config.toml
n_layer = 15
d_model = 128
n_head = 3
n_kv_head = 3
head_dim = 64
d_mlp = 512
vocab_size = 4096
activation = "gelu"
norm = "layernorm"
norm_place = "pre"
norm_eps = 1e-05
positions = "learned"
qk_norm = false
attn_scale = 0.125
bias = "none"
tie_embeddings = false
parallel_block = false
init = "normal"
init_std_qkv = 0.0442
init_std_o = 0.00808
init_std_up = 0.0442
init_std_down = 0.00808
init_out_by_depth = true
optimizer = "soap_variant"
lr = 0.0032
lr_mult_o = 1.46
lr_mult_up = 1.27
beta1 = 0.95
beta2 = 0.99
lr_head = 0.00884
grad_clip = 0.5
warmup_steps = 200
schedule = "wsd"
decay_fraction = 0.621
decay_shape = "linear"
final_lr_fraction = 0.0
batch_tokens = 32768
seq_len = 1024
doc_mask = false
train_tokens = 86620000
steps = 2644
dataset = "wikipedia_en"
Each number is 128 + 24 x the weight over its row's rms, rounded and kept within 0 to 255. Layers, rows and columns count from 0. Numbers have three digits each. The size before them is the row's rms in percent of the matrix's.

# layer 10 attention output (transposed), 192x128, rms 0.101, rows 9-63, columns 0-127
094:154142080103154128119130124129130148145139120121135159160184109158130143093157124122145095117113127189123079139138157133130145097123132104108115155126079127144122094105129159120152117135154120105164126076149090129166121155132097118107100101086149140053113115171173093093119119122139135154077148132129137175118107141146127137102114157143135134119156107092139139150113141114132109125114
096:130118121166145112128105109126111109129087092142142109111140102122161135157129145106135109152155120141096168099167107091141129114111102131158083119132124090141103111125135080084117165133126098090115141144115120176128096097127106120086143152081150155167152115102148128129114109158133119103105146127114150146138081139122153123130132115134139160149161060158159141125130177075140135157099
077:149141112150148122095119156185108087102109076127083132083149117118149111086118150140139147121115102095085115124147130130169144088105097117154103120149107135149130141120089146098152103137156135083123148087145108118116087144094106122106139134141165118119130126140132142101119094152106120105128157085103152159134082118153157103159133130161117135153138105166165118151141128125116090167110
095:151124093172146133144171147112146116090130100159090130131145124155105103128128101127115130127124098107125082111113148146155139117137105143133107105131158151178171154115109148115144111147086137147135152097120106127143134174106116108078127135121170143067156121123159158115147119123122140152114097149119163139132119120132127117154079131177119145111131168157169126143138102175182102141173
093:112124146160148072192125124143109149147151096173161116090108132133111131193137116113152128120121169147128127144091103113134139160119143126135131116109141101113140162130123123148123102164095141162088124183140117118105152158144143152108141126108110123201130140088138129147131124154119104121113074108155150105090105098137115145099128116111106139118121174129120158139134146179158150120138
104:137142120104106125119109141130166138142149088092143111140152128141144113127152129156099100120169135165120115114138171125141182105118124164134121175113053141142118118104188173144147137116179151122156114144147105131147140194121134142159104131130116131102122144146103105124092137127127079130109145112122108131129108135159101137109154162129129150163140116118113083163136169094123169102102
111:135164087123133134173142113112134160136161150137132148159080085167102098090128122093123131149131124141111113154152169156085129103114116105108108151122138127131100104142118130093119174139156109163112120089135132157142157103110139145094128132127148132139160113152167137098122118115132163143098164139118118133114144129123168151101068142138145114184091131160178087082116145127131107126101
096:088104120152141135154116108150135116124114142130154125096131156127103127181184098119092089101117076083118139095102077098127096136131119137109126114158155154120174133147143125124122113125108194089090115111118166135133137147187136121128083155142096124140116139121108141165133102132124120155147097122104102118117118142104095115143124119129168122134162149097125168100135125140170125162151
108:121103116138123160152124121111108123102086136141130150110106137121130119093087093098131163109088100090103153149139104146134112137116127138140114116131145152111128120110084123139139148094114138158137142115125155164132138102113122097124092139145134141033148118161120127112113119114140148178144154152111119141170159185100177114171072093122145131105161126145173124102134128108122102146144
101:113124138142097132035134153136136095097067117114094128144153129124141134093098127127150176130160110106118125109129115145184136107112138137148103070127066132120138138110123143145149100116148113108163135143128132151126102097089142104128148134178149124102150117151104135123115138114152134113165161097096150135153141137146166090159137136116143125145100107106173107162144117108110117145116
120:121099162143145092082085166137153149132101145110147093121090107092138143146161136151143123121121140155113149152108119142136184102153137110120145098133148136108109160171167113115139149134123085151110112133115155113099122100155150138107173159129138092146098148117097140080170176134131159117161110116112153124135123112130137126143109111168095165135148128116086162118122134166081145135093
085:133123139064110173094148175113123168151147141099138112165119110094146161081107095148129147144119110150137111172156161125125144132131147124136123140133102117151121122111131143119143131123160122107155154115165102118154097152117129131147126135096122108022129141153123143105134142111144099118112149138121124127169105166110117105114169135091104136132141117103106112143150126072088145106107
092:131132104180086096209103119141135118105112125125119147114064139107112149142125158131120085152120146125087110108133135126139117134121100131083133142127140142149139142135109106128114122125104173170073091131099152139104139131095111145146142133141123117129128127115129140159142129153124175127142122147151139101099114078148130161095082122141118099136065098173143153111142121166169118146127
101:117141140112155114146102092126088119156129084122146176080155143113104112126166112087140165118074139097096106138108132139109177144149108118143134146137123126130158150139106127147120089132093125123110161081119128124114145141151087099142094110111111161140094114091156110102116124089127075154109111129167137149102141148151099106176105102121142102108146150139093161115091121125145122138160
098:124168125103194142097164130135118111155140122152146104113166125162146138095107106113154143111115148128148120115084119109150130135111178109165100126144120118113148154120105161111139085137100091102154164111155081095119121166122100109090091114120145174117136112113159120082141106133123112131110119109133093148122146128141138108126137134136103130087168182106167105160139123165139093106148
095:147139111119112101077133123124185129149157109137140125123164113143126172094129156136127111120123142195132132124116132136135109088131141109123125149116124124143124157125151118134157057119181121134176093124164087118119118131140096159104127138124138142106116157141114137084157152154130152101125120138133114167159126088176103148143112169165079112118127119094094180150136112160130124112101
096:124117107136102129203127147112100108122139130124067141105102170129102156108128118134107127118118117114101102130144133175135087104128093140105146118125156134100136119158079118142095128155100186165094123133089146149111110130102157132138143126196125135135156122136135128154144101123128155174159140117106155089119151132126134162133119108109133104132075117177145134133131101142153087163143
106:123111128172131171103117137093071104099128139165141132108154133141135166142078130141136115126124103103113110151158098142157130113119129122148122139130154098108125108143087164122129125118134124178143152096151148125140144112162145104131073149192122139072117135163103127114127142118110109122141149150113124138161115154090139141139079082127128133102141104193173092109146109090120117133131
110:105139139182147121134103140136084062108090107174099132070133137144148114127119120099148133098159146132115127119114109162122123097110102143135127105129102113097136162117120110147117163130115148176098144094121139146086134135129172103144130129172139177162129092106124147079092140137131088145148157103121137123123152130161151130156105093152156120139118126155191126128099127150136138155123
094:125178109110153132097129110133157091134106147135162125131165120140142163151116126091092113106154147141161153104082110115128099133120191139157102110141117117102159145118139140132132075124156094092139117108134107122123142140158100150115114109159116154206132139097148115096127115113111112106092098135157091142138111106152116147122118188137159102116130147087132130153117150157144133079134
099:115154115171170122111146121127093114108061161151150147117180114172139122175112135076111124116162150100170116124117091102081063136106162151154102127140129113093148102096123132093164125107105121098122130142111143163162173119137131115132115107128140179180117124101164118123111112123129134131090140129134119136143149141120099132147139147137166122123153115126134081133137143133129118141125
083:136105115103080117121140116107147167138164147107152139151076151116150152079132113176096141141142130140154144160129136146130145146105109130099160146131136152124096110139163161153116117080127179156156079136133134133170146126126166143127167108108118106068129149153089146116117167140142152129158129143129088090139141147141092127093175137111123130177097136117120112128152150115125131100109
091:110125122198175134088131111118128111127098159119108115109114122146111125178102136119118132114154170082151172138085092118107108129126134126131143081150124127064133107125125110130101115094118133128103135147099171134131146114145133098110098105157098136192135148131114138152085112129122121145152150098127074104105143119114158140159114134130133100114099173127127109121116170169136142150161
105:133136119151145133149122097142146063124092105165139110140108162169197145133125104121106093091152134144124140116123107137103102148107153165162128163123112146127148153069144160095115112113133148153145138104095103156115148128097140151143158118156132150115119131117145113072137127148123128079117109147161103149144140123166120161101161129170142138100152144156165172153154132146143122102129
097:099119123205183122128152096122139121098132129196123086115088115158111116185126135125093116117149109089136140142109099129140123097152121152146141097124167154108140165128124120153114114104113143137110131124111175106100141126125154124099139146175130112173123135094096148115122114139099150135143091102109126107121125119084142144165080132162126149115133159150142142104125111169144114151155
101:122091115121110106143154128115099159127172110148123152129173126155070125100138141149133151098097147138143093186117129188135145133129102094096187132118137118136143112133111150190131102149153122202137114117153120098139122170157154134107131104111114120065131123190114141107122152121137094142107146131115145137107128137121133124108121148145095126153124174120114108132123131151124105135124
094:117159095155151122102154098116100091112078128170130133091176121149132132129129137163087101115145111125116092111137091136172111105097129131155087118115124120128155126095118128176152060091125137113149123121147117110143120137130106141086077137114158169094150131125106157130153112146128133154106112109117112162160138133086108145142066135174140108115165135107143129120143115121164119124131
113:142146128115110077102145164157140114110081142099105129129191129119116095157148168135123122159138137149133095079116116089135121106134151135131103105115124108123148134140148126083140161151144110084125119146104111093147119106141132140130177144137156086219100135098141113145159138101111183089122107126154156132129124085146089148139150144115131134147138111104121101134142111130111116109119
119:129067130163156162141153138107101116114142130165134144120112131137124150129098067124140137086108120090125137182123112139120131149125114130117132125123115126093119113118091154143123116102079168177143158125116153151143143111122172092113123105159117149050135145155134116119083129130161140178165122154098094132144134173101138116122104087128123150083119158135146132110117121117124112156141
108:130145104142098137190090101097140120121156137149134107130089139149121126143111141152096114110118143101116145152131152150149093149131133159116165175100129134098134136157106141165126114110156120209118105124121160129097184141117159142169095108151117141111161144172103121148109115117114125146150119132120095122119159140121136160106049127124142113118091148166115139130126143157159150120154
104:115138112131119111099115127127136166156135142115152121173095099120125126124109175121163107177187169140134121100115133121086095098135159123143114102122143108124100114145143081098127146146164090082109130158129133121160122110161103127119158124083115090203126136112132121121124137123131154073143128103144153116079114087147113132134156158087114109155109128122144133141138141152124140080121
094:123153142139137129117141156125124095090092178145126137114151155117130135178137137129078098109162132080180110104110101107106073148119149122127145129165166134086175115144124130096126131104090143118129115106070151126115154127153139138134145124155117150186115133093165136132156152123109163116114131131165100101170132120113088156154150113171136111094124133144114104135147107154124106131150
093:143103127108085124195140164130120165125173112129123151140105139130139162094123105109153134130099139167122093159127165158166176136120119106083123153122102110161125117118129163123122166155111126190114129148152099136157124160116123109142132122101125135056154084174137129142138131137130093168112134160135124117091130145133144119073092126119097144132110142138166134125127153138157123127133
097:142094144138124133042111141099163133110087140105114143142120090096141128125111155147123128167139140127130126085093117107125149109125141102135136066141168142110127119122157121127148100135118091084127132113091127120151111094144118100075144169153149120118096137102143149083152166122119152114156156111140127103110143087150142137161111120174102116122134113111151131139131106162084128099088
101:104120141102116100103129142143126108152112126114117146140140152112155115080114145118142189149102174120113166107116100134138118128105142143158130093119107117082143149137111108129109109161151097098141130144110089126120128113151133140160167083155115130221116134111119111116094138110141098100183124093118122118087146128171125119130168153078155107142103117110111129160117141145104129093107
104:109134131117136137149143094134139106131105113143122170106107170143134112125136095102109171091099140057126156140107137139089099164113115145144156148140109182098127138124126158165122105101117152168118133134109139148116167169102154117156112099169101166112123129118150092108074123109148116157144140135134073124140179148133140125142127117110186105116113156145110139140096127121155104127158
101:124117137088140111071128136167200116121096119083155082119163110116153126144141136145132102123104134180130107122118124087127164159151153134162126148101112103127154151098148132101152118143156067106153133142122081113132129121118095133120135133106127100097096134133123113115151122106136116110097125161155120143159119108155092146164154142142120184084163151096085152145129114136125127128131
099:114131111146110115176131103122102168169141062158132128155074126166124113084151128129137128137110138174103165154153147142129151087083082144105136125119135157137065124143126127110102151134126144145127113142131110151139105145129131125127173111103145140117170144118123136107061102183138120135134146097099147115093112129118138126135139158123108149181114131159168116155124157108139123126124
106:121089138123142122105167121140163128135121113104147126173102112112161143131126142135128121084094136127103158172150087123124125114136138133118158129121118146112094087118149130097125115128139105094134095163118143117141140140137134167084212140154136092129131148132116106079126148125135143091120126125126116124154063131108125122154170160118132179140142094107069141138133137117061114137095
085:113115120137126133155105106125131158140145166109126144146085120088097120175149135104120101139120132114142124129130133117086107146167112097102128127132181163142099139147140085082136193122129079122090133093089139145101146090117094133159148123095101105153130098099165128136182137103101164128116105152133139120135141132086111130149128130123145120113138109162090134082131117118172121139170
091:174123110114135148114144140108119127110133122086131142146153093138134117120126169128165107118171133144107063107113184150135121061182115133108123100161076115118154087123127094154117084155150138082154118112135133124145078121119125123086137118129159133146108119140140106141124123111138134152121141094148156122092080123157147105113137154145114113114111106092132138138086131116087129157097
094:170132151059116101077125149122176164123152157103126125165149132094144151112155120133112141143090122123126100142087137138124161131128176112149153133134107143132151129157132190134131092137161065086132131131149110100142145131124120132132149107120127096133109135140142106095156140075106122102096096123143120130110154123157104151118123143134127113119127167093096145136121143141113108055143
100:132099117126123127152120103120152150123150084131135138160114098159114082118111158142139146164135140145088132132143176134137187095132103151126108147069092078150144135124177122141123151143168106164133118157151120144163119113117154109124108134127141122127159118161086147146077116122163090120128138117105129134060124119142143130103069139121129153153109145148150132122094174124133155112108
099:105137164108098135131129138093126181152162139163155113123068158084114160120114132148135123135139148127160147146095116138138141119122158119133180105132175155099104133163122115166123105118137151152162121156159128084131113109158123153121141136147091122103115165096080121137123153159121151133182107126114135097150152124107105127153123111117086105095111153128088139142135091154102134090158
089:100109124179162086090137114143153134129113118113107096099123128124118057173125161118143156160150124109116147119115083102117137131131123132173127098120141124119103181152136087124125150112135099095110135160113131108110123108117133110117132146125140064214118133081105149125098111141112130100144101085112140145127133095122137114186133146101162152135148119144145136124132156125143133113149
102:099153132146161142137106115157122118116083109119116144091147134120124138121147121100118146133114084084088146111162097091149122119068113132154101138152139168157126138144139161061178114091115125079130112129120114153129122123101080121111109122087146149129146121121149135155096092151134147112133151088095118149117122141100114115170123110153139150149177106146155124150147157130178105142141
098:155165113147085114192132120111131141124139099156155094142129109156129092168143135134130099151190138186135129081114154134111146131109115152111105137107111123161120116097146107125088150160141147150129117150143100150149131156129141127135129130093133156157169112115138127160082103164143107117110115148162161095101105094147123144080123143117136148172105118135170103134113161120159156126107
099:108111121152158118067135123120185130134110120111147103128156107142102143151148132123118125138164123162142131112116098082134185076141146118125127093117141105108148152145161146102159132122140112096147112126096116123178123128159113117088130123154118109171096150118084130110131167110126100125107120104110125129107084078143111133154125181172091164150147160107140123148143156178124134130136
104:130137137140161134153188134095143157110157143177121094167105135143097092139136108131124120159141100105160092155127125142112148128138134142159162105122195137151135117147112131138110160147106152118135146092149128056121133161147151140078159162128158103121097135090111158089138144135088130131078102144137166104157124133088126143156127133137147148138133149138142141121122095125129120086146
092:151206106091112107140109090109141103137101153133119153106128132164129120095131126147084142136126169130129152087125138123159120118095130150128093152118120135146135126121144153154116146102128125147124091147149128127115151123114118147129072123128157190146171126110102130159117126138116119162102163147130087087140172130139137152100111140129165101175093124156121077097129171135169146107111
097:145096127107125164117160172111140165134160124095130123185124107106140176082082091148158122150087125161130131162133145119149135158131147118107109135119100112165106102098106130122131123128106134128149154149132116129174093151133105113132134109095137109005156157150131127151123127147141125149130122167139113138133123135147140119092129127120092123097119129103146151128142113097140121130140
102:153144148141106139135127155109082106135058120151165137125120108115169159124103087125141110086133130149100141139153102137131115122105144134138069132159082122132112113087131100121101136135081133122110161150141130169145100107124128130136150132111161191083183125117147142152122135142154115110129152146155131096158091153122148118118163106133131126123154112125179111117137145070127163155124
103:133101120141155167081129117137116159121105155109161112137107079106152166165143110130118126097163124113155150161136115116103084133147152132114137130166132163118102081125179122125152117087163143100163116162155143152139104109143149146092133125071106106111107159128139142137111117136166149132114126106090092151140088138072134095103162126129126147124165136083098117111126161133116129135112
092:099103135155126115130122124109100159123180103157116142117124146161115139099123120126112121123150100103125129132169141161161172119093084112116140139126134140153117095128152147177140132089108195169167101106160130119162093150111128124103134123103140119102108138160097148153111169161111143143184139096083137134118134179130118100113113122157086124159123109138155107124153118085119144141103
096:128112110182166132142133124137129127104089145161146104134085100154164125183131096119150090098115109124120134151133120095102115154125124144132089118123106126128103100091119121066107180108117110142118141135111171169118166127109155101126147135092135117100147117134158102108120095146128128157094119168130110152137119150089149158132098102136155180083153131150151162108145127106150149161138
# layer 10 attention value, 192x128, rms 0.0794, rows 10-63, columns 0-127
087:132124106122092156137130136175140171109139164129142162131090130169157110103115071102102114106166120090149130101175100138129116116109133158127138117121070165102108159110143105104145160139137111130123117125147151119124134159166131163126098121166164114123134108133115098145116136111157116142141102128162182117101144161129128123145132138104140116111072147116124092135179099154111071124114
077:109113164116139139142114103102161145101148139157167119131123126140133136149151113092128071151151098147182135119133121109046074119139104164153134109090117125113172142134111096096130149133130118125156114169140140143139119131155126121177115120102114151059136133120143136137137124111170131166137123155153167114098153132082109109127142142091131147146123185143113086124144141150132133121121
093:126163156106143121111116109116124135157104128110137101100122106137104139117159108123136123159134115130163125160113086080103105167134130118163131143063128091083146127154088106123166139089161152112133133161113115103140081111149111106174146101127124115090136114116112140123137146146121153111155159123174131160098137090120167180118162110131104138173115137168073154129095137121120127126133
092:170121169129132191113147143100160133145137157117111091105117130130126121091072096171122142124089119129135132102102127136160119129164125095133126122149153120129124136139150152147107169109126148121119094094104098138169128118160088118129132117142190121153138094152092111090140096153111162107162144125107135132166149111124139153142095138152159129170160085123113122121098084097096105124144
100:110107146147166112150129086126111115130122176133144154120162125150121117154093122110148167157150129114142133176161118142152084134103110132086160161144136125134106121129127154142126088155118116144067138132159100152139130134120114108115085131113130153124115127129099144151164170115126165156139103147092119150108101156107180046162114087133150092109104140139166136136155111116139140110124
106:110082085131133143143142150135136133113084093147129157140135110162122145140151119137109144104162122112141132112100055111174140126146117119111154122147106136174152128135105093143171151094092093113153111145129098072137121132120181131152131122142101092114141125124096130146155151146132100119129108134173153115133150145126134118145175113135061109084114097123099176146155124105134126111121
095:139127122106132118125108092111110116171129105121097087114105150115134096098096161154199136159111148157147128134127193138118118133134148141162114126103169126119114132129117129118116109107130082179131138114080114122111121126095099149132130085118170137131074125094141083142140093111125153127100141176135134138144128122169138147125107156146091157098152114180111135125166128147095147116145
100:119152069121126126137134158145085096132124132127137104145140135138133152132198130119139074128180146137153120129154150120092145096077111154122108129097131093142131118135101094085130111123155073097147134122101113133103146158114159148129152132088122132129107138097167121157162115116139096116127113108147124142090125114141139157118181151114080136102072106104095149133136150150114158136135
099:129154141102130149146116102131129110111172181121152136071136135094146139147129166119102068118157157151116107142149150095073104123116110183146133128130139092090104112096095121117098133160134126106131139164179152139086124150140119122149126142111127182102129169097171111139109132128117135166139122117144102133086094137115095136120141111111125147177116156101133109145103137157124130151122
118:143118151112073169126167116122138125129151095140091145111150101174164117099106145138138118108130097085117130146131133105141142119168098129154123150159128122142142165124103107090107116161163164100129136114144146172138139120096121102107131134102111101119112103148162068166127135154132087127107189115147143133141125173114121118119114162139133104113114117129146099120080106092172075119117
082:148115110175129067143087118154138110111125154139124171143172136134114128162113151099122099122144133140101142118109138157132100102123117116125181150122114147144139103117166138134149096170110134137115107167135096157111146129070113093089114144113127149137115138122126099143111168148148079155118121113124090132126114156111118134157135098159153125089128171090185094138119143131186124142155
087:127125125073158111078176155085127141148138127159125106100140124132132078119146111169148169097122102129155081116126103099147115155170103109135079115149160129110148130155111125114133151096133135082177118106083134096172159127148158144134152112104084128097137115139131121088125148123134132114128115141175159130119141119143134097115134150087104166129133139106109148139127101138087122097131
100:130142142149116128116137132137133117135129099157109095160143123126113165132094085131136121116115091130188167122108167137136090107071141112137117132100155130131128140153116086112099143148166117116146103133101062155129107122103132145107142129113174101148136110128128167142152095119127167063149179168076103112148135109128115126111126147172137152126152077138131145112136119141111157094133
098:143110165157125127128094108138152135096121114095109117131115122107105167154113114132086121131114117119135151149134143150100132109107130131137175124088124114133120106120141172161136150163148158146088130164127113132147112093145148121161108114141169117106163116125101164119102095126094158117160151093080124137114126092098110170157145113163133130171147126186070109100099134099131172160155
098:127138166131162121131124103152093104103104121123121093131114146120125117154112145127159159136125089092119104138150119116155158151156121141134165126136122119118128121133124163159122154144120162076050178128121159114147162107112120094145111125145111123091142109139123154141080121127128139133149157116090106078071119135069121098111173122172142121155143139169136106127130133108159090094130
092:140135123107155108102139138077136164116133123147157137143127131090160112142174143142175120124136136155140124126088116079107108157114139136161088164125135131148146116100100128097152140072148105116186104119097128074131154156149149128150164152097093123140092164123149137127146149111129122102113116128182134151134140098174133129126107159084098160143117154103121141136100123163101150100134
110:154123100123141125159137122136110123124117126122096114116098134122138115107185112075126102152144168139144162144150157105103141132121108172120099115096104124132112126099139105077143123114131130070127080157074134162135127140091138167139153155097135150137143161084147121124118097097162110146153114101110150139093183159109145109126151147141088119115083147103121179112121145139115153134148
103:156128140116121172133158097097136155099136123118164153106131112159159149116152099117112133120130130117156143156134160124103126121109140136170135131131146099134102111095089091102070137117153078087167091154099128129126114126172139152129133161099133138140150150146151094181139097079145151095167104119124127120080140147159157126128131157098129134165088126141093124149098130098094119116119
095:123101162145132134122132093148103162111134103092121103099087141127108139140116140143112165139106130118095100112161149142148155124120119094098170123117114122127095100129146162153129133120098141143066152161143142118129127103118122106169096121130203146136148102119093148143093088139135163124164131120090105087101120118112100123154152100181136138159161117156123149127168112097116162150154
087:122128116110105170140132122132094124144139117070146122125089143106158139125142120132107146108108141141113169107188123167148168151109155113112150086096093103099116105114138120161109143130101114130112102143157121128089076126150134160136122117145159138175170127078107112156109081101137143106166100153097128116091105092137141147104135134122128121124136129154145171091161131101120169153142
078:116138106115148098150108137181115105137115146155109126119188102097092100156107168117120167147112129152107098168136110117174109138143140139125123128142154123182119139108144168165126105137109103114125158112129172142146142145101116101108111146130085130162142129126155076141148141139117106130075107105118088144140091139120125109132110124127126125085164116102170135187112093130154158101148
089:126103138060106173155161120088104121114111104117168104128122169123144128087148165128106123085103123165106137120143118124122176123091147134147090110131147105154083123122139120165110149129113098149119096111128151122123112094136153160171113127133171156168109126083186129118164088120117146126128087110134136155148115124161150163101113130107127156144134137127132117110112109117098147170143
104:091130093123141140117130115127102184106134130106111112083118121118099134139175110102094166146125139123114079152176166126142159146135130119079144134119158108119113122143113117150149133119139140110108106158124177108147148114145113114120118121116153153149158123125110119175104112117147131130175128107074126100035109114130180097152117160130144128142142130142105088122132119083100140142138
094:154128136094102165139137130090117142127108124115105081098122118151125120071162135136126127144081141166118108138120120111085145178180116112140089095145131094127133136120093115099150174065135114138107125147094141113141120090162105135150149108108163137139118142128155117154171114133128115122135175119131158157123156116145190181087114123117101131141098136134098150123127121126108132158133
092:167151155137169142179114141104134106137082124152154099141114155111145159115113118114165128179127112142137144162108128099138142105154159150164108141131157110164118101125131110121117137080116133106130140130103082153124111101124141101160153150143079123120150123136129148155175135135078144110116116110117107102148147117099086121137122105158128117146139088169167149128075108109163113072121
095:142153166110151144133122108122134114129104119107115049124100135081125131123121121064144149168129145127146122142157123119109135116139123148144161130109091123076104101115114159113127157123166112107074151142090129150110134119160131089172135099127141140133154141106117138118109113110128156116153128128095136114068118113117133122110180123118097163163102119180114164135176151151138163112138
104:094142183140097137101117080122153129158195119113121136149075082128159143145088131148115142120122123098112147119124112145105117151184108138124136126115120161082144124125130155150142091138099159135130157147196150125091118135124097109105126106110114155132155101132098124104074138188144118152111139162133162121135123133101129137088115099127149128132151112138143143112123132119166149140098
114:122145090071118148172140133127086114134100141113135102092145145120123117108188132115134102145127141170129139140136145118118118110072149143133112137120180095143124116129143087129105146121164087096138069116092157153138133154122114165135135153124154124145108141080159148150170095127104088098118128096158095150140152118165153158151146148112116122128090127093126133116082123145121129135162
101:129112109118192112120172167092083118104104119135130112123126168126120119121161094103122150147148145158124091140139129110148184142104104100100092117150140095145108121109126142103130130093147131088110119114081107134165137122126133135155135194111099142132108176114126136120191144106124148143119121121121119159115137086143166103137165155139095112107116112082112174119146115119106127098126
096:140128139127104154090123130168161139099128142145096186118113132135156118156117152138093158090121097147111179116129097117174150163176116100120160097141092159144126162092148172139124145125053157158120120142139131094094115110104142144130119124152139146123127112149138111087107138154128108172137131124088133109169114124131130132120104102132152146118147122118117111106142118080136081150090
089:116118120135097142113153095106082163157135085091135125100103097101133132104137149126138158130050134144112126156146145147111138151135152134151091113087134134134141122113133124138131100116119154119151136154148185122147100094124155119129132130124129122168126124098114111135071093106142124104112094158107138142084135095164122169071121163120128148153165152143134144114116116118136186178140
086:163137106122190103133126124101149131140114133140141120121155116133104108151122080152148137128181136104144158128109093092157103132114137140125134147126144131138109127159124090124134093119141146105169117093085067133153130146118161132108139122139105112096149130155101141111170151138128164106122110074165145156168168118113123132191166118115108087156116112126118116140071108099117109102135
094:142159165108082122132162107145109121111137114150112134090115117127133144126165171138126130064126091112141148175157126124130140127165097152157106130119092135139131134175089116086126154153123184106128137164183185127097134109108119102156101119105111104118145118131147105118082133142142107124115132108112133150145092172112110134100144123134144151144110150177112113138097136095164138159136
103:123151150146100127095102119138147149089194145138134136129132124090150159193107135119080099114137096149149121136104173133106128100124146115115155119117138114140078135102144171136107114151103155134127132099199138123111118134129128114140096192120173167148142143142145100142141087129124135128111159117118106092179115107125076114135112127137153132137160132108162095152108128115114122141132
105:104118088138129117145120133117072112124152137120147117116152136095093157143137116146123138140105110187150112131134148145125127113063147110103104140126162070156129096117110123130103119150140086113159124096152104132146125103146119161131115139133161119172115130115153157176170110102070139095126125139104093116114098098174142125113123160145106152113150098109120142139121121144084189142152
100:113150154155126138126137097122086123139147112099088122158095137154131146142090135130116150139139116074079136146147154158145132095130117125069137127126136144092104119176124145144136104175137177147077144128165143164113136112114142088124114127109163156113126108114113144134107149184117140123117148147108130133064116133081136121118106128166162077138159128139139078113116150109153123136131
099:151101096124126117134105152146172129088126182156138142121149128110142126146104086124116128129153088117180120117107068125138102134144137097150136128134111107169138187084122133130127166091118120130137134116140127068151142149157149161100104138141122110121112089174147119154210143115121129118121142097168149139125127127157148095151115095090130113107121118138115111160122115126130105124088
102:092136098119089144157127136169097144125141153151126113106116145153123110149123150151103142144152083126123108087140154136122133150151138122112128134162095134158141140110131138124149136139100150154114150113208168152131143147109124085125106118136140121141097101123185120186123125176136089125103157131150167093153141125112108097139086130157135112086138144112182099126094109122158107156110
090:144147078146108126096152177152126143160105098130104156155132100161141129099139134137143163100115110112096144072124124130168144146139135104126096139126108128147179154130114100126133091119108161140179126141114126093152106101122179126078146104116122087131114106142111123137103147138143116129095155148159159120149138101170132192111123145119094120074149121108135140100158122128105107135098
097:089147178087124123145136109120145113131123128146157157106146161136102136129129128150150113097145118142149165136141110099132113145110121144134150140164104194127123099158115098127132172111089098169115138151135138115088142120136086117187126127130091128079122120125129173126112151131141111131145124168117121131146142132151087095152114100123135147207082154122155118106127122149156100085105
094:102126157153131120127107094124133106124134080125082114129113118135091159179099148118109136144135123153120153127127151123171120117139089114101127140122147100117127135163145108109165095160103190147134161123164098151103110121083108094140111143123123125120132139127086136141118153178118136131147170127076110131164109131068092106127155142173120109127169110140133129119130084113181137154142
101:134125134119152114147147137117125117119113150150124110117125150170140118134133088113100111127188121134159125160109065107152111133126112137101157107152128141118048132154112129126135146121119116118095111111127083128123135159150114152137114141143128140108128158124149131118194160149108128153147122126154144145153144150103152083164155088133137084122074065112110136149142118108150075083103
089:171128142160112114098116138158127091133122143126076122116154115116120100116109168148151122127069133173109140136122151116113136147152114094133104129148123117168122186095143170113096125121109169085120142098114157138146185115107145111124130145103140118150106121165168143092142103109130115122101162074102088145135107127138137145082142142128130158159153132111118127121068129129172121144134
091:125132155124098191109113118132157130114138153146107133162113103170139152102114113142065106130115112138125132093100117116111122110150111132140088089107106104108136140086130162118138118161122120165098137111164124126120108111154109144103131109137174163161131120135168110141162126140134118165116158149123164111131108163099180197096094096119144133116115138094101105132162122140118118177104
097:150099084129128103110112128160126146137150131132130101130126151124157124144091113121124104139127112103195131111137116135104099138123114151126099096059136081096161160100119120114091123170159115128129147126168113118145104151159144133152100099121144106116108131077120131136153119097138152171124107148148193136124093110123095125099168164103104121104147137164094114123180124148095131151119
103:124121131128163153116120121145165141144134176108143184106123119177109115107085087134112163122120152102137123145139080113166120133145132096113156136148119151113099131155148165176141161075095115140120130123130118102133127136172135161126115109163154127118148123168074112106165148124124156119155101123125117164117140149159177092156129082125143115153104112143109149169141116114116124085104
096:121117167098111133126128085167100141126131100101104093109105108147183096112097156144143135134107121089136142191121099126153124151162109159133140122126152130146109142125137127147142123137122154155060141168175144121106100095105137108137107125122173136117118084114143131159140097179138174132150144115137144148131127159074136147121098081151142093134138119156142130132107094092135118145138
107:146119139175095111122085116139157128140096105121104139128122067152110149113157121133093135157088111156125124129072120129105128138188121084150108124133075130133146143118123122097189122063105124174133145161115121120118108106118106104141152110130130108154153111174137114136139153154156096090138148136132140139137127147122178163099121095158101126133137125145097154142111131133139138173140
096:109107166135157100129153154129125129136138120113173115170143110116116118158125126106102148129151131099123094148146090156131158127105121119136167127138102115113080111143132162157141100134129103095121166099130092115160133161156174125154105122130105109124153144135110130114120126116127179094143098123145139161095105136137123095107147129117084123098132085134117191199158109129113186098149
097:167143115091138076138085128136121094131107145127124118114134156109100094170152143127102128112170126117094105116129108136132127077109126123128141147111147140103127115158191156152146135144134145106113126116123121129125142125069120139108121141158103132105122081131139167080125150159140129135103144076143094165165130127106138159190158098090145147140107168092123083137097160131130119135138
098:127140124094112178135128112148136138118160181096131156088138161146122113140121120095119110108172140104127131098169158152151129121094138133137161135115123126087110148121146118145103155124140111100172090128151138140113156168166129137080132108126139101146136108125121080142082082123159111099167120108113136163079126134181093113158130135094123156131076127096113098157148133143114110131107
102:108129100092104144180131152158138128171121135107137150113147185138114110097092174136178125126087139163100139098169126136149153116107124122115159113149120128158142125119153120143097144167092093169080116107137179140131140121110077120137086095170135136135109111094138105128135138138120101176127111141148132095134107165161092145124110136098134124109112142150162108101150118119146105143132
084:179137109108134120173093142144127103143086167152129120113193108094124093095136142133145138173126148146190128186131125094100107148152153172144124131125132116130132168091098099102109126128164083078123121118090138140125125114154112115137129126128081112122153109145135144104174128093142097154105112128135111151148122130103135109129175109091147119130131136126147149143138117167120103102128
093:114113056098126165158152144101096115134120123091120129120132129161133126094170084103079143135180152101106126125162116150152146110108127114113131148141132122106152146164111089136167131133125111147116105140098121131133126140123107172102130109146168140149098116113128108170134147115137101112129119117156174128108151139172201148139149167126110104124093128102112113101130130091088105162128